python train.py --num_key_value_heads=1 --qk_norm=true --init_std_o=0.00484 --beta2=0.99 --warmup_steps=348 --batch_tokens=262144
Each number is 50 + 10 x the weight over the matrix's rms, rounded and kept within 0 to 99. Layers, rows and columns count from 0.

# layer 2 MLP gate, 1472x640, rms 0.0485, rows 428-449, columns 512-575
33 56 73 46 54 69 32 71 65 39 55 51 47 50 56 40 35 49 58 41 47 46 46 54 38 40 59 44 52 42 41 39 58 54 59 58 48 54 44 47 70 55 44 31 37 63 42 50 48 43 72 47 62 54 48 58 61 44 45 45 57 53 54 38
46 69 41 46 56 51 25 46 50 29 51 37 59 41 59 48 39 38 68 48 52 55 40 48 49 56 56 62 46 45 38 43 49 45 48 67 68 51 52 54 47 41 58 45 37 50 67 69 40 76 39 31 55 61 58 40 50 52 72 59 64 46 51 54
29 48 53 42 42 56 44 44 54 48 59 56 61 49 45 57 36 35 54 43 62 51 44 49 48 45 43 38 49 30 47 45 50 48 52 55 44 36 38 56 48 48 47 45 56 48 43 59 67 40 49 51 63 61 52 42 55 50 59 42 60 66 54 47
60 62 52 38 56 50 64 67 51 63 65 65 59 48 45 78 53 69 58 36 61 76 51 46 50 67 37 58 38 64 67 54 39 55 70 43 38 65 56 59 43 48 58 21 32 51 43 59 56 34 56 57 43 58 58 51 30 73 63 43 48 52 67 69
69 37 54 41 54 63 60 63 51 57 43 42 48 59 65 30 51 49 54 42 49 43 47 51 44 57 34 61 37 65 56 48 25 51 56 43 27 58 69 50 47 39 44 31 61 31 60 36 62 61 66 43 48 52 50 38 47 53 45 68 43 44 66 52
54 37 47 39 63 49 48 46 51 44 44 41 47 55 48 51 61 37 55 61 35 47 55 45 24 58 48 58 48 48 50 55 52 48 58 47 47 53 47 48 40 35 66 45 61 49 54 55 56 63 56 55 40 55 50 63 45 38 59 65 37 48 57 54
68 45 49 33 48 42 52 56 51 57 45 65 47 39 58 74 57 51 53 42 50 50 45 46 35 53 43 56 48 44 46 40 45 47 47 41 46 52 54 39 22 30 53 50 46 60 73 54 56 28 55 34 53 58 66 45 41 61 37 48 36 83 43 38
53 50 44 51 55 58 77 48 67 35 45 45 70 37 51 37 38 48 47 48 36 60 37 58 48 39 42 52 50 52 42 51 42 65 57 36 59 40 49 58 56 48 51 50 44 70 40 52 57 55 57 48 52 69 40 29 41 58 52 58 52 53 50 40
47 65 56 45 46 61 35 65 56 40 40 57 36 36 53 62 50 63 62 56 49 59 46 44 59 35 39 54 50 57 64 30 41 45 61 47 55 72 53 41 54 29 51 51 53 50 46 59 56 34 57 43 52 45 57 43 64 48 36 76 44 46 53 52
51 27 57 37 63 64 57 61 53 49 59 37 47 43 53 60 33 54 33 63 44 52 47 43 60 59 51 52 41 60 57 43 60 51 49 77 59 60 52 43 42 46 49 55 53 45 44 41 49 48 62 51 47 21 33 45 57 48 59 61 53 52 61 50
39 46 44 42 45 58 33 41 56 48 61 63 56 45 57 48 55 40 69 60 35 51 43 58 52 41 38 41 50 86 74 61 44 57 53 39 61 51 37 46 54 68 61 60 43 55 57 39 62 47 33 71 49 57 50 52 57 69 49 64 66 48 47 54
63 50 49 44 38 45 55 51 39 50 56 56 56 50 62 43 58 66 53 45 62 49 26 35 45 70 48 46 38 45 62 45 43 55 56 52 36 43 47 40 62 35 40 30 41 51 34 64 49 38 31 45 32 46 52 49 43 47 57 49 56 39 48 39
45 43 63 62 51 53 61 56 46 51 62 57 36 49 58 37 55 42 59 40 41 36 48 45 47 42 68 48 50 73 35 51 55 53 73 42 44 35 44 34 58 64 34 48 43 58 45 39 37 43 55 54 47 45 49 56 45 44 50 53 57 73 51 51
68 46 55 46 44 45 46 56 60 43 50 68 62 64 54 59 66 57 41 70 36 49 65 44 51 56 60 72 48 55 61 56 35 67 54 69 50 75 52 53 49 43 48 57 55 58 67 35 52 60 34 48 29 50 53 47 67 65 54 51 55 52 52 49
35 68 70 37 41 53 44 64 50 54 55 54 60 47 64 49 44 40 66 49 50 45 47 26 36 33 38 54 42 43 60 51 59 42 65 43 61 61 41 47 65 27 54 32 60 61 58 39 43 34 61 48 54 47 52 57 53 52 55 63 49 68 49 80
49 38 60 47 60 40 59 72 43 52 52 41 55 55 42 49 54 59 46 42 37 43 40 39 57 72 47 50 24 47 59 53 44 57 32 61 50 69 48 50 41 48 37 47 45 50 60 58 36 49 55 26 51 54 42 30 49 53 60 57 59 52 37 75
39 30 43 49 51 63 54 46 67 48 44 46 40 49 60 49 43 38 42 43 37 43 46 47 45 36 53 55 59 40 58 35 35 66 70 50 52 41 42 45 33 33 28 48 45 70 42 41 65 50 51 39 60 59 42 41 36 38 62 53 37 37 50 52
60 38 41 57 58 53 47 38 52 40 57 42 51 51 48 28 48 55 39 67 40 50 48 53 41 44 43 54 59 53 40 40 51 54 50 52 47 55 47 52 46 29 38 45 49 53 40 51 40 59 52 64 72 32 50 49 47 44 71 65 42 56 54 54
28 32 52 39 38 50 41 45 53 70 51 34 58 49 64 58 51 33 51 48 35 41 48 65 58 32 38 68 52 57 45 39 42 51 49 50 50 39 49 58 53 42 52 55 51 62 30 36 48 54 65 74 47 49 66 55 58 52 59 42 59 39 53 43
45 57 75 39 52 60 43 43 56 60 49 42 29 40 57 67 42 48 38 51 59 47 49 50 49 52 59 56 48 43 57 38 64 53 35 51 34 53 46 42 53 54 37 44 51 45 57 44 63 32 36 35 58 45 58 68 41 46 69 59 49 51 67 53
55 43 44 44 52 55 62 64 44 26 44 61 68 44 58 46 45 44 53 31 55 41 33 40 52 50 43 53 55 52 36 57 49 46 62 48 46 21 47 36 64 56 54 26 46 43 33 60 44 52 57 59 63 64 60 55 53 59 37 70 46 58 62 49
33 43 48 44 39 48 44 67 49 36 74 35 48 46 53 59 53 44 60 35 57 46 39 56 60 32 34 32 48 38 50 49 42 44 49 37 61 56 63 52 47 54 48 39 41 35 37 41 63 42 54 43 55 63 44 41 52 58 49 43 59 54 39 46